Weights of a small transformer language model.
Architecture: LayerNorm before each block, learned positions, biases.
Training: a variant of Adam for these matrices, 8176 steps.
Each number is 500 + 25 x the weight over its row's rms, rounded and kept within 0 to 999. Layers, rows and columns count from 0. Numbers have three digits each. The size before them is the row's rms in percent of the matrix's.

# layer 10 MLP up, 768x192, rms 0.105, rows 607-679, columns 96-191
109:501480445526505492516454457503508523493476487518551481508468509512488521534540486484503494451537488503563486521480518494472523471507568478486510523458528496527493512505488484458496436527531534553527514503492517495476508484466479476491505504466484553524494490504500518510519525530508479514
095:484465489486493444545528528511504516503497472494486476495495498490524469537497466510517499489494493484539481465479479495503546498472518514502471548472488513490492482523498487445499522449485511480466496528474494485508518508520512498495514480456519510509538456493497520541539514522498520543
105:537513523511510477531529497500525437527505471495483528505491511508531485503472498494460522455509457484520497470476518556526506501472471524509463501508467500484491462544481511513471463507452497503506476543539491520532503507540487500514514457479521497550467456491508504517483502444523521551
115:514514542492489485488507514503467507506500496467538495529516495485494498481509505490456528491530512482499533514485488542499509479468517510460513536500492495516493462490497520475515468433530468492427479490521486509554482539502473485508518482489525504504532500499484517560508483480474489493
110:503482480501504456504494495489541487493574447516497510525503486476525524524489493518480532502532457469516483515468472516448553505511554514544468490538467525469472482549486493482492505455493486519491513509530455474481511522513519492459557466460514515523525496480512514535489469519505497544
100:516552528477470437499503472493497456555494509494511468496484482548527567504493485508502505505477490486550498511471524476483520489485513496488493511501520506485461441541509505435452509519538518492465474504489542561486513515487445508502453466488527528525481482518472485532481493519482543490
090:503487502485507499534487493495465491488526499523533530530481541512511474505534491515520511489532509464521505506486533545463525500460495490488521523442520500486536525508474524504457441485520497545472502516526431494496503470472483491472496513503493503503475438471527463483501459520501491471
098:541503468479425488537492484528493517478519481497490514508509511492499518512481515516491523497517512469494521570475526473489549527488533484494488523447495567491466478510471518517440471482491535518475461513540493485470450531476497531503500483484518482499478483522508522535467501520507522508
098:484514506524499459493532522519498488505482454503490521470491483471535483518510505452479523480482503510493475471502451533509507506484541490484500526490478518447487490576507520462499463521530470490486505513492450477479499507458495505515495428515512504500473480547487508506466470503514526499
101:504464499550515507498532498491510491465508478518511506508506515498473492492494500479495526501501497495504488463501509538482518468499543507482467506495497461532536544519555517496497534514516498527529489468514507486513486522477499491545505475490581550511483511496482547521498488517503504506
099:499475521500495521488495494499497502521479527503499550460540456447472529503511457509486481469518498484496535553512538504490486520524499488465470533519516516483520494473526511488443505479505545551441477519502527487502464561515483507506479516458512486454537506486464520519502503507517535520
093:478488497507504487513491490469495519506526444547524514466515491499479467523456494499516495470526470509583511493461494530494456475574514505504507504455507495547519503496478540488451489498514501509494496489506510532506478501490470484488547469478489502538520477496478476501483519504492520530
097:516477492508459477472502489503510425479499508530542472478505477508482513514514483468483488544510467470448495536520514495503542512532492494491475504490474507477495474518475484516500530497566502474490497523495495512523496516530487466500523436520562513485462499532527512513553499481501511510
094:559472492520525505495540471494537539549519495499481515523526522492495521465497470503484527481524501459450451506515507483487494511496535502493465503534516505508470461516509499511452520493520492535474508510503455479515519510487514504460493495469491516508491536504503552538439469465530492466
110:486492485494492497532511549493541510529484526494504508459490525491555482486494470477498513466523505503504495538490520491465468467540471476483446514508506535505549516467521522527470483487499505573437488507524481539500528465500504483482456534460510506513512459538553570500513520526508530497
106:459540515488515488518516484491485481517539498505516516473466474461519541529530475492531465496504507507469527537524531504503519473542515515459466511501505517533480470528478475467496499478536480461491501528554478547509505457515525494474485494470499536490473524500500488513524597471514508548
105:548472530484458479502486586509496495549533536483511542492505513524524544503535521497479501511550487458535490558498495499487526491523534479504475499477503513514467508499520477502485511470515519499476478509470481504500499521530432477454522515486488537519502483501499501492476479489470506475
102:466529524458498494520527493488491451475525487467523533415515496445485508484477469503513542491511499500503485520478499506524497529515505516489481501487477533526518501505474491453474509511475512500442461503499487515480474546515471475480476504451496506509501503521521496516541534497530510502
100:502505536486460500491536508520503534535516512477542489510503556476477524509486463519478447499523487452493477483478494523513540521474476482510476516472510530494515471503462468507449457466491484495498475489514539508464508543515507443478530465464507496497503476536492484522490493524487537539
106:503505513497505506518512489481491494450528450497516482499509542491456524542502506528511483532536502518561489484512530520488510492526518471504483506489476491483523530474545498506457496504533510512515486508478460510483464515479460483449494493464523492515476511478506493464524498510493493502
097:511489512504488529554481516530476521461479469493524525519514493459467455516477492484453490476488503451500470507517509501510473491501546489465507520501506532489477500515567495488509480482475525503463481489523515486492496560507477511512511505517533536478496495493495508537544494484490537510
103:516536507498509498508533504491475476496486460481527508482485513503509498506515478486464494470515489525500473455452499488475552441454513521479464533527522503479471494522497502496486546484491491542509504556491498473469510469455519506508517465485515468538482502543452521517472502521511492484
092:502491491517504471494527500519473531491503451549506478522485464502495499509497496496489519490484490518531493507496525495536493463485543525505505525466458469479490487494467522478495495510525517465505509471494450513480473529533489488492526530542517491510494527499512491482501499516508466533
104:541487523513506481524480509498532482556529489514496471465519494473493526493480468524477569502516492487507533499486480516521463490493480465513477469479494473491476473524525513491481478526475509493523488532556507498515529517492511495487515467524496546497516528480506520488500501502493484524
090:508508523434489491508504500489522516582517481496497532504525515481511563512510483519468523448510496496511439488479474517469505494497481523506461519505467514512509460512496499514499495473479554494477467537511470488468521465486495444512497516443516552533493481518545507523459488466520532496
091:537509506504538522487505484481540463466497502505478557495498524474486467486482491473499527450500480506515492499466514500529510431479514477498471564480561513461506528492508497491480515521525494484493493498520454484525472495471530487476499471468485474506461457542473534511477499465550486529
095:493459491482445512503504502471491500525554506525498521498429463514470460510514500468502502491513504481518554549506498495503524495508485531474490524472471484544501548534456492534507532450518504495470453503518520484556520498491481525474490516453511495481515470519516522541497527493481520481
113:489501516471500516501515491469525496495458505487522513509518528483482488481491521493474524461550496500503458555525479504463492479517511487507486509533444516505447453512548512481488532495491507509449469552489503492512486521496486512493519508506470501525497485499486517541501476444486541525
098:494496493513494448537495536485543467507525470477505503542504489528530523474523503478499497483497512514511465514438493557511504523524492505513486517438491461507517487499476498475479499517509487483496462514493481466571506509478521521532512438508474489524468493517464503480468505497486538507
095:537507457492502509486489468487531517487486495507542517532525495519501507503466516475472486477498500505473476511478502536521500478517512536474481536501497518514447513495449496517502509454477474506514452488488433479481501505477480445482494515481500547520492440498530524494481519520538549536
105:522549487522482484528471531499490487471498492533536532464484486475504540507519505494488496508506502505525501500516535494508504466498547494472495498509461521482475499556552452522460481477554492487492492525488493515477503505483438510489519475493538528506472546529499508473469468481483493495
103:507513516503460474513488517506465507500542490535478504555490530470475515485531429514481531492498485538513532499507509520515515502506503493484491480476475497500515526483513521495420516491530473496483493523478473483505473510512486461501544472499534530488499470508481495507508533393545496476
107:485468483499504489557505524464513496484486481480473515492466536480496521500520487524479562470503512494485480490489509489448487465504502436505474464531504493456505479505535519444493507522527493541464492529529517562506482520485476486529482479490507505500532471513476506492515545507528509515
094:526506493484412490473510476476534498521478481462492524520498517491488463473489473456491558513531479466521508546483514496486475502478519491527483526511470482478492485525515509448484479483484504517474493492517543555493470512446515502483491520483557537507505519493490477512501518477471539491
107:529483525518487518471476509490511494510501472500499522534491473500472515484472471517515521498518421499531492503502508538531498504526508480496481549506482541487499487548537525503455522481480511483511473474489520480508463541478513519489521500483483534516527513509440519444453534474498515541
101:528469523495487482526521516514512521542502500501506511460482521512457494505514481473464533485513515512490461479488550487544482527506502487457493448491463516502493461507495529473488520500534527459454466532531518535485510534511488494497487496511559526537518518504495504526462538488483509544
100:538507453460516515514520514507486434525530504471488510490476512483521521543497455511466492499565513496428493518522498534484501470512540515502486476493513528512527527508515501523475491430508485479465477547539521538466533482481504496502471478506518516506475506481550548520499472498470522499
091:503484514467510539493489488483504511503501504469515476508490541422485521502482493492489507522495551503508450495506525496490509482524516497488475476522470555496545526513532500455449542457500526505488472528508513529483506492484539451536512494493532509549541536494516510574491521482527497517
101:509493510508515498489535506463520487506559454481506521500488483510526518509462412531520532507524499528490487502493451532525532480493516513488461471491474492500525470492475505497497537506503506531478503498524509563502511518431465493430480493500510534500486460488512480497499498486546531550
105:513535497477492485489552497483510416476538531548503476497501512506497520465514501470490515535461484488511511522458528500472499503518516541487478496522448470517519515505511480457505489510540477480513492502510477534519479512481488494489496480483528508484482478493505502512510493483535511487
096:494511542513520509511478528496514526526516508530491469521481506452533503517493488501441526476517476550487457489487515498514510496478547485494495476504478531485477477482565495504503504492482498500499472542488480517472531531565465503480471520519531533525494507492486497479515478512520498477
094:493494510487511475499548448509552460497554473471506489500474558501533538518540471453494487489503501478526478469530514502478528496508517479496482504495490513481499447500539486507524461508557509539515519501518526447471499500496438508509505491491490477531432473512501515540515516439513516502
100:529503510494489495502480537493534478539499521499515514516512511526482501487472501468497484502481491454491477515506510459473483524512484484551496553508446506506452530498474506477516510477512528477482489506531525572556507517516458492461454513485515521523511447475519467520472485465482513493
099:564529498504517487510529533469516459526521498465497521460509534515475514484462490509468486488487465455479548499510496545504487468520483531488487517482530495467539470504508493529469521490507558495486508516517494505526502455461505477473498450495491497540467484472505524480461518449510494495
095:509500481497537462475523472473514493509513490465478510538482539501531515489484457528489514492532519495519490476502491514463538497517569455525505513497475475449479479497516491496496527496524530485504484464505485496474462514456489505507523497503531550522479475511446484518457475474517488522
093:514519466488474519489532493478506475489530505467517512525471476496507458531494476508482469497530506509522495507508493531529479481463511570474448483523495445511492482510481526502517481450489500509498445473508518508456515560538470461493503509481469542521488510513534515547527480512510520532
097:479487531487501478569497557510553479509528518515508503510542509470508497473491475493495465469498474436477483502451521519503525522509485495482478528486509524442481473556509512485458498485472521564488450506539470451519512525501481458548471485469509487535527493502501504520470509475548512529
103:507514527461528436526515520506517467513491468515526480470440509514489544484527518467478503529499511504456497524511513517461570479496512483509490487487470539510548489498514485497482510512527492498502497494458513552475506526543487500470488488497568549474505543531501544513479506504493530494
102:520465520528506493491525505462536495507521513489502524474523514456498511479496451530494556471545484489494488502488507503513491495530516512486479500475492502494515441555486469447478518511540526503472495504486520472511556526497482469462543475492499510569477520533489517519517515470467514487
107:518491510481504474515525477469523433527510518514477477521457510484521486496501486498518526498519498468508491461503501504466518528504525510500475462502510461486474474544480481478482502497510513491504473492506513479517500561475446506502503491450518542494420498485495488479501498520475531499
097:468473499469476453542509477498507461522538483509538479464501538497487551547470494517512553499484496484444520500484500513496521515508520483515494526510490490445493479492523480494494480504498500541508514527535497507502540510521513465522490454502478498502503528493511541486486501482492517517
099:531477533549494488526520548499492500496501489496530520499463538481494493495519495532480487446486516525509502484499494531505491485495478454466495505475512508473506499505487499517490484498506508509483495488464490533467384515472514488507493487463536484493475514519485507503523486506513498505
097:504498507455494496497536540506494519506541478461505509479489496509531464519522462512505471513534494526528491497473503503483546461471562528487491509471501497530501487529500542521452512486511461532468467547537492519497476516499487537428515511467461565480472469494533476496453529518507511490
100:528508466510490465564493469511501470504500487469506519488516537468552481465489492519471505510509496535524454484494512516512509493507516532502465522493514548478511499507471491518466460497523560549488500515473531512464480480499514519441485504487491520507489519489478503503495534503512503532
098:551511509445438507503525556510501499561533491526497483526540517515496519513468462534495510510494494516510550518494496471505496484541514538487507477499461465483503488472455487496466467426525523512523503514506540509471476505469496471457521493490501495493517466509482501514485563492514499515
091:475498482499476460507492515527498499525463478500515499486494525484465453565519485507505483479555531507491504589515495518529518480504469468501470526500494470506484516510493465503529466498511504537513495503526527491517421495490519492492549499485500493523522466529485489517509557489503524504
089:554493506518487492500481514470476469518463462487496511522530486502481492504544430469481516502546516470478497467486461500536491518476460489447512532523491465515496428542546526482533517509512524488487491550550530546541472501507500488492526493519529522506527510567507514519529476481473522511
096:533515524492485471525516441518542483497494461536521501501518498462513545490488483506513549474516509508505476474509518489489499503524529496489496491480501492487524486473512451521512486470470529529515517514532512473492479526483471472480517480508535503476463517484498552485511509499508499521
105:491472481494496483535502462476515466452482456531509502498458490478495518498468502441471505484506498478536502495485502494474537485477508567464491523507502478475521513494529484497559512487483527471481494528512504484523507486522536453534542481493499502471479480525503526535501507506494503491
101:468491521501465520565494548490493498521534493504520482479508513549470508508467506480496501495575520485513458481459506519504551472514495503442500488505468517520489474536492483468519509502511465468441485513486492497512457535531494501480463484449474521527542499514487500457492519519501508492
101:502494503458500512531506517481540483492468514525528538506500494481493497445529505505469506508535504478502477514465480469472513482510520490491497480529463466501505563514504504414506464481525491497505444521526523541544507481510474463496443496448502512552492480494459542521506511481473517496
106:531520507463474500492518479501514472522488479509496578514461535485490538463512497486507511454509490508513520513485545495516519482508554503469480519485472500507499484525546458490470527470543462485480473500480476517532434560538458494497465502488502521508498524521448460521477494518469524477
097:520522513506514494503503502471521477513531460559498467525497510483533526490490518534456486526458444487511487484458464529510510474483512515509487481482491488477516499492519508492465468510563469517521513502503478516512537521464451475509475466487532501487541503514435488465517499503538508480
106:503495532487534495496552531483511494503518485508492468490512538488536519524496491517486507533528471517522501474478551520467560480472509528506451488502529497482536506510491465461474462504523516511517469502489464560479504477488512486460449489511520525503486474508480451512479484516565497502
084:496510508476459490470511467492485494504480499517520510496464483510477448493508520473477497451533503499488457537506522541497580442479549455511496521489475483504533536535507476527512456481526491510438480492500530481520438519530495463523459521519536509502485479503463485505512475511484520528
101:555468497509500463509480490483540526522528489490496552514495513513504525506488509497504516511474466509483483499478565514473511521503519511502477470519484493502526506496518570450509528499599524549471481509510482545501492470472486463445471487515548506503498499483486492524482510478505530502
102:492485540480477517517528478488504495495530505518517496499520534472503518466509460496524494514490470519517461468484480562498521479500486495478484522503483491454446460496469503468500545463503480472499504489545497561522517530457466495486482485470477491520548459555497465492513562465539492495
103:543482533465490493524515513495517464516553532493512535494454474486488517501489469485512458491531494501516508502522498523513502517507526523460446522479476520502506460492500472505483525446523553496510478521480506490524525510515476471497540485447527511509509497529522502518455531480509521513
088:507496479476532484507521480511513522508503422510482543521490539489520529522525486486519484524509499435520506513473442510514508513545503520532504546511504475519463484509475509512500489479469503504479460511513490519491508505549519464521472505421484547500506479488520497487497505500538571527
099:478468524517531463500477501476542525515559534513482519489504523523480555526466466461495512534488494455508541551514509532528521438488494501452509503461505510490497476522501526407528508525492508484492503527515496521491485511451489498506496483467507500521494497510463466525470493465541522490
095:505517547475462507500559476467515506477483440497488536518472531462524501461483455457467496516483473483525471512501514460476488517539498518494476467509519514515549509510516523513494503493506550492500508490518453503521495485505460475551483492499471533510465532508502523471567562483487480475
101:464485509464490476508502491480508471487488488511488517515514496507463532499504533476472492476531500453512487478478466504467530477506519479517479490493470502502508542510483470467469524457537500488520473505483490516501523489542495486490462503457518494520475516512479481566456558521475517475
093:487492458538515500474485526490518518524526534503487509492482503491471515487489444514507486515493430481506473493485526554495553462510518497504487540498518476464505521510515466441482523481532482481510513493531495503491508489468467496496497437507510505509537486542437540513491490511489476467
# layer 10 MLP down (transposed), 768x192, rms 0.106, rows 607-678, columns 96-191
106:445501506471486476506481509482473510492511483510494481485526462518525491539491507518451497508499508488507535493530496527484476485531520467518472530500504487511548457515496529516471517520526502510509506472503548487509470492524520502459492503535472536513443509482490503516522475518468493529
098:484520486507476493488527471507495493503500534416565444489569570492529488465495515504491513548458514493500529492482517539499462479488474490490513500521479522509501500511531522512479507516506500532519461492505485498480459479503497512520491476501525528509487550524495518548467522493502433516
106:488526480513479512562452497488471496443507486530475470475487477500523478517511460532488512487473501503530504460510517465505498521470472477472536512470527519495519495494549484532481549520526517531497499462500514492478490500507529505509504492476518502517503475494533532471517483445516499457
115:487527496510512508423522474487418518497507522492488489518459493505526480494455480470500465475472525464478527552461503531502522490498514511470537522561538513502476506501491473480504488461498471514494499474532510447496518456519510485497545456526506458495466468488515513499517494507491462519
118:543521494536495478521491519482499514499467492514480495532525528475518476527497486502510512500486473513489543518514477476510473456501484522531525480502504505478468471521469554493506461502535467486474513476481529502487468526507535535516543507502430541525492522494495468542520484524527452513
111:535527463523507511490494514523521452519520499519523567542521465516501536473497495474502505532493507473476538514506534465540515459516520486441545486504506522476510503474531500483495517539493492482452450538487519489492469493506505517489491508507520486540512515530479512477481497514535522517
084:474548511507496464504443519488496520500491496497490510511510510481453450451507539552521509532521483493498498498530480459542499510527483516477527485512498482502538486495520543525494480477527486510524523544513543566467491508508499503514468510504546545479500507512497505477494505468477478504
087:521478517469523527505513543501479513516484518437504494495505523539503530508522500544485511486441508475485493494546498529480481482450477483484531465487500466502505539496529509496536494491527475489469515500487536538516485487523459505459454495490464529489510520503513515500511473471509496491
092:493490498522520482484474491503492498494498506489512478464486502505530489512466501532476513528530488509499564483495446537487493474511453479515492490475557514508510518523501513473486515571475511539491488487513561479500503545546486537485493465523487500491512520459462546504498511455474463506
104:479471521480449507493440485515520524495489525472507481488490496493506525496486459463478512493477537427499520523532500525481505530532462500489569483535504517505511493509473476513492513521511491475555516552476495473467465486522578512491481490534531477505478494519492471473492466502474489488
109:472491529500505525499498476499496497502481524472447535495528448511522493500498544505476509499475522473481516495529505506518454528441541501499508490512466480485492517470512543497534532498528491535510501514510522511527501491489473490491479521525502452525513480473514493447496510517479504560
088:537505483476546495488473514508492510472537493497541485506489490523484479472504479515483482508484506486471513494505509518505538547487466541511592500513502469482506502471459518488526514509519504509489435517509452442493504515538490512506471510456519492461453488462490515528474494478507495444
102:461484481472483501482495517504519505485578535539519549520484486529501472489532493475483511464547441526481535492514528520455502490454498537508483522521458468501490487531490476489505472535498488476470529497476511487469487494476483497518477476539499484543485494486531517529465483533549514520
090:489478509477528504481469490529499493489462500497545520459485457517523459525496527481546501443497529514503524456539499519513493465547451457508506526459469524455505498491499539464516507519484525474493487493476504492496474486536519498542512450475499497535489482456493483520519543481488510518
107:485516518507524488522492517500485489526487504518476510484515495508464469506455468487542477510524489533485499449467519530477476474484489468540490512493507449517525453535491458541490433521530463520480497468562505469510508503512511482501520487479493524496508488512496500520507490546529504506
115:521482509556514448520491505503535540486526493516494452498487498489514540507508503496521473533482495481509501502468482513505504475480525497521491511491500530484493534523493545489522517570508483477515515526501470519533530494491505492551510498514457505490497483467514513502525440480488513485
115:483532506562514465551456496504524529521541519507514451460509513483523510476479466526487472503494462499506531484502535516468461533471468514508489514495502524474518450505497507537474508512521517510502539490508504465493508486517513500502488469495503522448490501451520520512523504476494495544
115:492499518521518502510534513497507501492509496515505504485479452517492507488501520514525505469440503489498502554511537512510458479481528520498448474513512519511512489535491478507510503451511512518504550470545484508471474507514445506462539475475521476490492543461534496472497529529505488472
097:512520472504516477457501504506489461455505501511479530511485471535551501521470490518508526462501538515517498529500501502517492482508510511518475469532459483465451539504537504545493567521483523508486497487460486483503527472494522516539496498463513531504498479456479531506446496471498530435
107:488504499480511465493521483529507479420503534489501535479521477477482464495516513476541487443514479515514492509469503514474491540513478534479529516521538515458474560461534511525518522459539472483463526476546521515516520497515516501490471462513507520456499486494470495496504489486496497520
094:496519492458475503501499503513497460498532554470512505476510493495536533504511498522527503499502489469447485524506499490474509482518464546524548475519513518454495497520475502482474512478533498466543463512511481469470526486506498478500491546504509455443484515554524495540486520461486478468
100:466501441507550492521443491500538521516515500547474516521532503484483465499471488481530503483488529517518484515534524469513479467535508501458512529539507517472486492479492516481522475509520539532476500504542482514449510506512496519486525535502481469519483464532453548528459482499504503519
084:475526485519544520517471514476510482485500482482502504494496477484461497486533458536516510510515464522450463495522500503500470507500454461522558491555531528511498533511514511523510470483515491496502466499531559521505493514523482508479508497433454519482565461488454473519501494464526512513
100:517540506492512496506548478521508512452469492441496563479490494532505492445506471464490471491472492509500535495464534518452508521480486516520501509509478509491549553514525486445519481509484515523507535499480518531490509475476489484494448482485483460508505513547496493483515496480522528433
087:494525494483472480497491543508497520477521480489509489501501537462488488453521491466500467528511482540464525496456510461472508535499493488518479515511580545514543478491537491480502525453541513461503515490538523548537476498499519479451475528479480537439518504468492505521497494492507461566
088:517521532480482452509535470503500505496522504497547472434511497487498517518490495504460455477544488469511541515491499514451509472477535508480421489500510509534507498488501538497521526493517498465484551517486474525486575512486466508522471466538532486519491505522528506517536511530473499515
097:513487476533521461534526515514487514473514485527498514506496526486514506470498515516489471510483540497509455536491495570483490473516485471483542509514510498454475482503522513490474488497504524566519487503474449469480523544514498481513510521557502526517516492478479515480497504488481445482
110:446521510479522511529499478510502495473478469476485445493479476478506505505480475498494493510499452515498508543526476487497483502490516498524498495517493514502531500481498512509526519507466528495484490490494512535465500533554544519502494529518494550518530475486530497467510535530464485497
097:505470494513488464531512498506474511493491514524476516448488494576470483504490493463550490495541515517492485483512536488499528498522493507519507474504446478512479485510483527513488524538484491514493450509455484543506473504483510513553494447515502504516522510470472489491519512560488512480
098:504517513521527493510489486519475452534537467523520518483503469442514495516527493522493499483511513486527523491493505550493504509487572478543504481539538490523463505469449474496504515540520521502458454520530530556523468499519523519473519561526541481504492484483494531489522506531515499527
103:492511510507498494507516516525504514465476487473497465475519460487541513498484483532492547463501444532466509512509465461494529473488574499517468469499458577490559497472526453530502519526487477521466463510492458462531520474473511476558502503490507505519500504498503502527511479484508500475
101:498512561514481457517450507495470504474528481496490510468478461498477529550503496481508492522486517473519514466478565496528505493504554488550488538542496487506511495515516508507524483480514476524490512462508511530498478517491499520430486507506490471501514527457488544407514479534499481489
103:559475450514479485490524497489498545465462511555548555472523433527486542467510529517504482502538520481478490532515479476546501503514492543463486511452526485513498488489503498516487490520516511479512471472562471525496544470489506522544502522463538527506512516454509521500477496461480468495
093:527507513515583470509459474539510539533450486511486487489479503541512500460541549515487470513501501479517490470514507476481525516484543503527507516523515537522527514512523518491498496508517532489508494492500524479504518472485480465517545531526504509512512519486527504478497496483467544535
109:516486512476512529448543501483480434513488486503474523498496506509482498530494507454495525449497510517501498514494506503510503507523547476488509546461509507529482530492426520519542476496492524493485500524510522544518532526541525509476554489495495464517494456513520483479524479508488460498
104:532474476479536489474526496486542517517507490505481527494513501514496476535482516481490526495467497541474487510476467487493540499519480498494501486493523496490459554464479511499518491525504476493494534529517510504531492503510515523545485479501506471512455464473494487520463487520490468489
100:464462535462470497492526480489496534494476506472530497485486510539506521492500516522483483494505480491516506489487536504498509475555468454536461519523506458496514453509497463521541520556500483470469510543473487450516488515449499516508498475487540521520508518499499486544529537550514488502
084:460497521521515486499514504509527531451520490577449514514528486511515540493492533481502511472544514472476516504493489503527490426526512459545528500494476475459470500473444491532521520475486500523511552488527468467501525534546511529525529476462460506525479470492461525482513491510494448487
100:483521514500537514467489475502458460524504533514495496488507493515509486497530495519435510521537511521504483509503521522449483485519551528500490431484515496497534468477516488463489484433501531498480507435514469512483520525494483486520509497493541485503566517494516505517548496503486497518
105:488462481488463471477498487494517528522453514502548491517533494462474550501525520506514517538489527476498518473501478500568506542497451485511465459496509476519536503492524506481500546479521502530540484494474482468481511565494478511474483464476517491481504546483517497513508516489532487466
095:481487526462493481485532519508514509515503488486511486477527456493469533517495523498501467474509480481518489525505449491523502490477521444537515536498476474509551492466505504490495500513494455467486486473498510492536521509478521513515448556517533485499529474507472514491499530500503532496
089:503497481497455520512485487535529528496504431490533490539500525505468519516504496461513476493488504454512484515473509468532488548468479546475574515521481477507499533458524511518503471507493502519476485474496524522518487542480508533482500521532455460508525527520434514481496451509529497493
099:491500509474488499477505529521495482525517515581472531486505482497509462493515479517510505480531531513526518489518526509469527493511493501498480515510546528474538523505492472505470465559488547503467498460502512526492475505546480470506480469497524491463525485493452498517497488491499476495
098:488487540501482481458486540515471474507466454471490546479492510524530486530454497501498490497499495504525480491510503493484561500467499455488525495444532511505465484479486506520489490518482493518510462523503561497493483537517525507497534503485515486454502500492495474511492500525509502510
093:473510531507513514526489477508488491476462479474546513489500479464526467523531464513492494449488473514498513541535499490445457496484542470482511512473539464570503522515495509497472466467493487514530551513508562537519488456513506555505518487513484492479505459528533487492527515473496469504
087:480482516545556476493525503503523536528495476511464548451504493505519505464517507499493496474526471475484498526506493511470522570537496483514477512530500480539503472550514473523460488517482485528452538501531516570488463499476479526532520502464517485503474520508486494486496534489472517480
102:515490500455514563493524484516484509495486511467495474505527495510477482545549512464521482490497478513512500500539502453517502490488501489511494463508522533490479526488501477506529489437493542496536527519465515520508538512496482480503530518511516542477521447515508545483539517497486467484
113:404493531491477491452458476474537459489497527483473502533535499507458513525484550519503477482476494486498537490509488478518525504529502472515433537478540476512448493483467520486504543526499499505516465504506521493517529489483508512479558496525483469527535532494530514504487501502515503483
105:492491498514509466553492510516506492505544479488482499512509529508516481521475517503484467579474493511484548542533547512462508496491529536507498475482465503542533463483457555503483468458531456498464540518503476465526485528490499476510487463533517493522459523469506510479492522509465499523
110:506466475500536536509477504485481481481516445515566503556510496491486528490505481489514514505505465514540486476532510496509485480523538499449450483471535543500519498499470511538516494501470456520471516498499515501534499491501509548473480508481523456480547472478515513482475532485522510514
087:535471492523534511473518498500502534504484525442516569506540484532506511482491502477479486520505480486511516568487481492453507491474496502498486463487495484567490491453521513549542474503521473528489524505506497540478504512508469483524473526484504474504483491507511529480527505509462505483
092:476522525519499482544463517517457492474465504501497512470504511539474476477499504470505494509522497481517534486522505489520479500473514481512527486493465491499520531520497519525514511467506463522490470499531516529512475511458468517503498541514453485507475534471533504505450518463497507490
093:524470501550482511508538518509491472473471480504503518512529507539519529501492540477471486492459507469531486505527535518508496538473480511544518473484518500480494469460482459477488512570513494451509533489530508488504522535483512490526469495536487476483488482523522460522467489489491466520
103:467467462462503535527454495490536518504503546482480456464536476526467558469502539510478527512508522510493507472487494499481478484502485477504497497494484501464489490482506515512512500474474494527551497550510468488506525448468458524483515469554508461492481503524471521498497462480516483498
099:477523505497493492502511478498489502480523531474555443545501511431510550500505537459477506521479518507457453483480509537490477456502499485546487517533483501503509517521500481534515525531546519535492507481483436477513479479465559489523490513550489536496517484543504503502463469510515509510
084:492556474485537539523505518522524545531520492477470545497506497514506513456478526470483474504466453515489536470480536523487489541509490530477501501495528539518520496544494472468486519518464510499514478523520497504465497494475525527481478485509531487495476499452501534499520521477508507495
086:518473493483495537500504538490434487523503466519502499500487511505591512531531490514490486490510550520510442524516527528466499519509550502486510493502466511522486530541492471493501498474488490465522519488489536510512513472501473515512522485501485493547480470474500485489514542513463511525
097:532498504539450529511489518515515501496514485528449544478507507496521467504516516513500491537462535517513509523482507501550455492486482500480512437505493490525482499515507530465512474519495458495533489525514520508514473530467448545515493503477484506464484472487515439511473527493502468483
103:478549505495477506518486481490507511465493513527507489489499479494467494492483477518531525484467506511470458471480519513499528481488516483484470496531491518465530467509490519519463514478538487467518537487511501490458482509491514492472492482468573515468504496517558474564542505459490485515
092:488486527454514530543539534518421483499478525449524483486550497523486500508504527534525518456522542499522512473487500498515492492517451493491548512492502494478463522465456507527518506482486528448504500476541524489475526473503498481488504503499513510500521505481456485518470568536498443500
108:516473510510491489506481517509476513542489503514514505466509522486476477507498475516453552536537491451534485479477494445488498467485514465531486509477464505488517521468488503542526516495518461511488495514473508491498523488510510482498466522542517548509478489474502561507480513517467495527
113:544533450527529490504488466490530496514484500528460465551480541493478489490496483477530474523481484530483500526504536460494512526474474470488543500473487527523481504480517483530502496488470494524517493519496531521518473517489525536534449516537472508547429486517457535534496484520470510517
096:475507469516530492538484522520507528481520474468524468515509512479499485507500502507516506517506484548511523445487509498503496464492507504514540553543477515472473455507489545512518517477518469463482495457554493472518522509494517529502542530542510493522508500480497497533467446553516547532
109:494497517524468524477506505513496515468493496497535516542489479492465534463498539572461506506488496506523454531511469520541502470487440511461490478472508512499501532494507494532502465531498516490485507499522508502483464501462470457537507477496500488459504494492529491488486523493487481530
077:530480480453522512483492508518475482530492501525495500491494512481487547484500516535528491496473548454493491495491531464481473499480481533506596491473537522521480479509478453456547498477500486494489498520574479511489532499502509486465504520436454509480543523549473480507463478510510490499
112:507527490482499539443465470507548486466504468508460494521446499525487458508539480505467458525506502476522525476471523508532525529495518501472475486501499523509492515497497512528505481475521472482456489455472521490484499501455499532499465541492543510461459470564464492534527536530520523474
102:500450540487511501474529483475467463471471496532526489478523508479469501513512488524486518466514501475513444503511493448532481505505505502486495490443521503511554531484511515495552490549512511508484539487548514517494521535507498490513475462507492514502504499489464443461526424509527523487
099:515535475519483478523469487506507499456476478504519503487532502504444506530494519523475504489538515461497482495471488433492463538537521536492534519507488487453496511452549537478524513519437469510513469506517541539503489474484505477505490526501458504448491543514476481473509497491515477515
084:494528529503544494484517512505486495459489507534526463488460509473516534527475457470493457513462487495490527480529470481505531506493518495522545553508551518532524489547490425511498508507520527523484499480568514523509480519576498497534482549485458489480475495482468491532469474495522492523
098:499558468529504458490522483515532495460515507499503487504470523496512529520508481500519507526516533505464500487478480498535537492480516461504568566545516487514472521463489476535494503514504540517481487527530486517499518516524465488501497522542513469503477489518504503529469522486486481495
088:507477477508522487517517536505514546526492486490554510507516510555490520571486542461491504487502485518474521478520452498492528482491497541543536510481483481498500517494508510524527503488487503501501460496529534521433495528502514496522540525486482500452475525495490476527503517464509450517
105:491515529563521473497493483524506522505492495474496538530459493487466514467518500467500519469508570486504509496499533527470497467486477453497472508507524497470520503496501471546480484525501532496477509494523518474482484527503538515473490513464514535470514517504459494550503462556483497492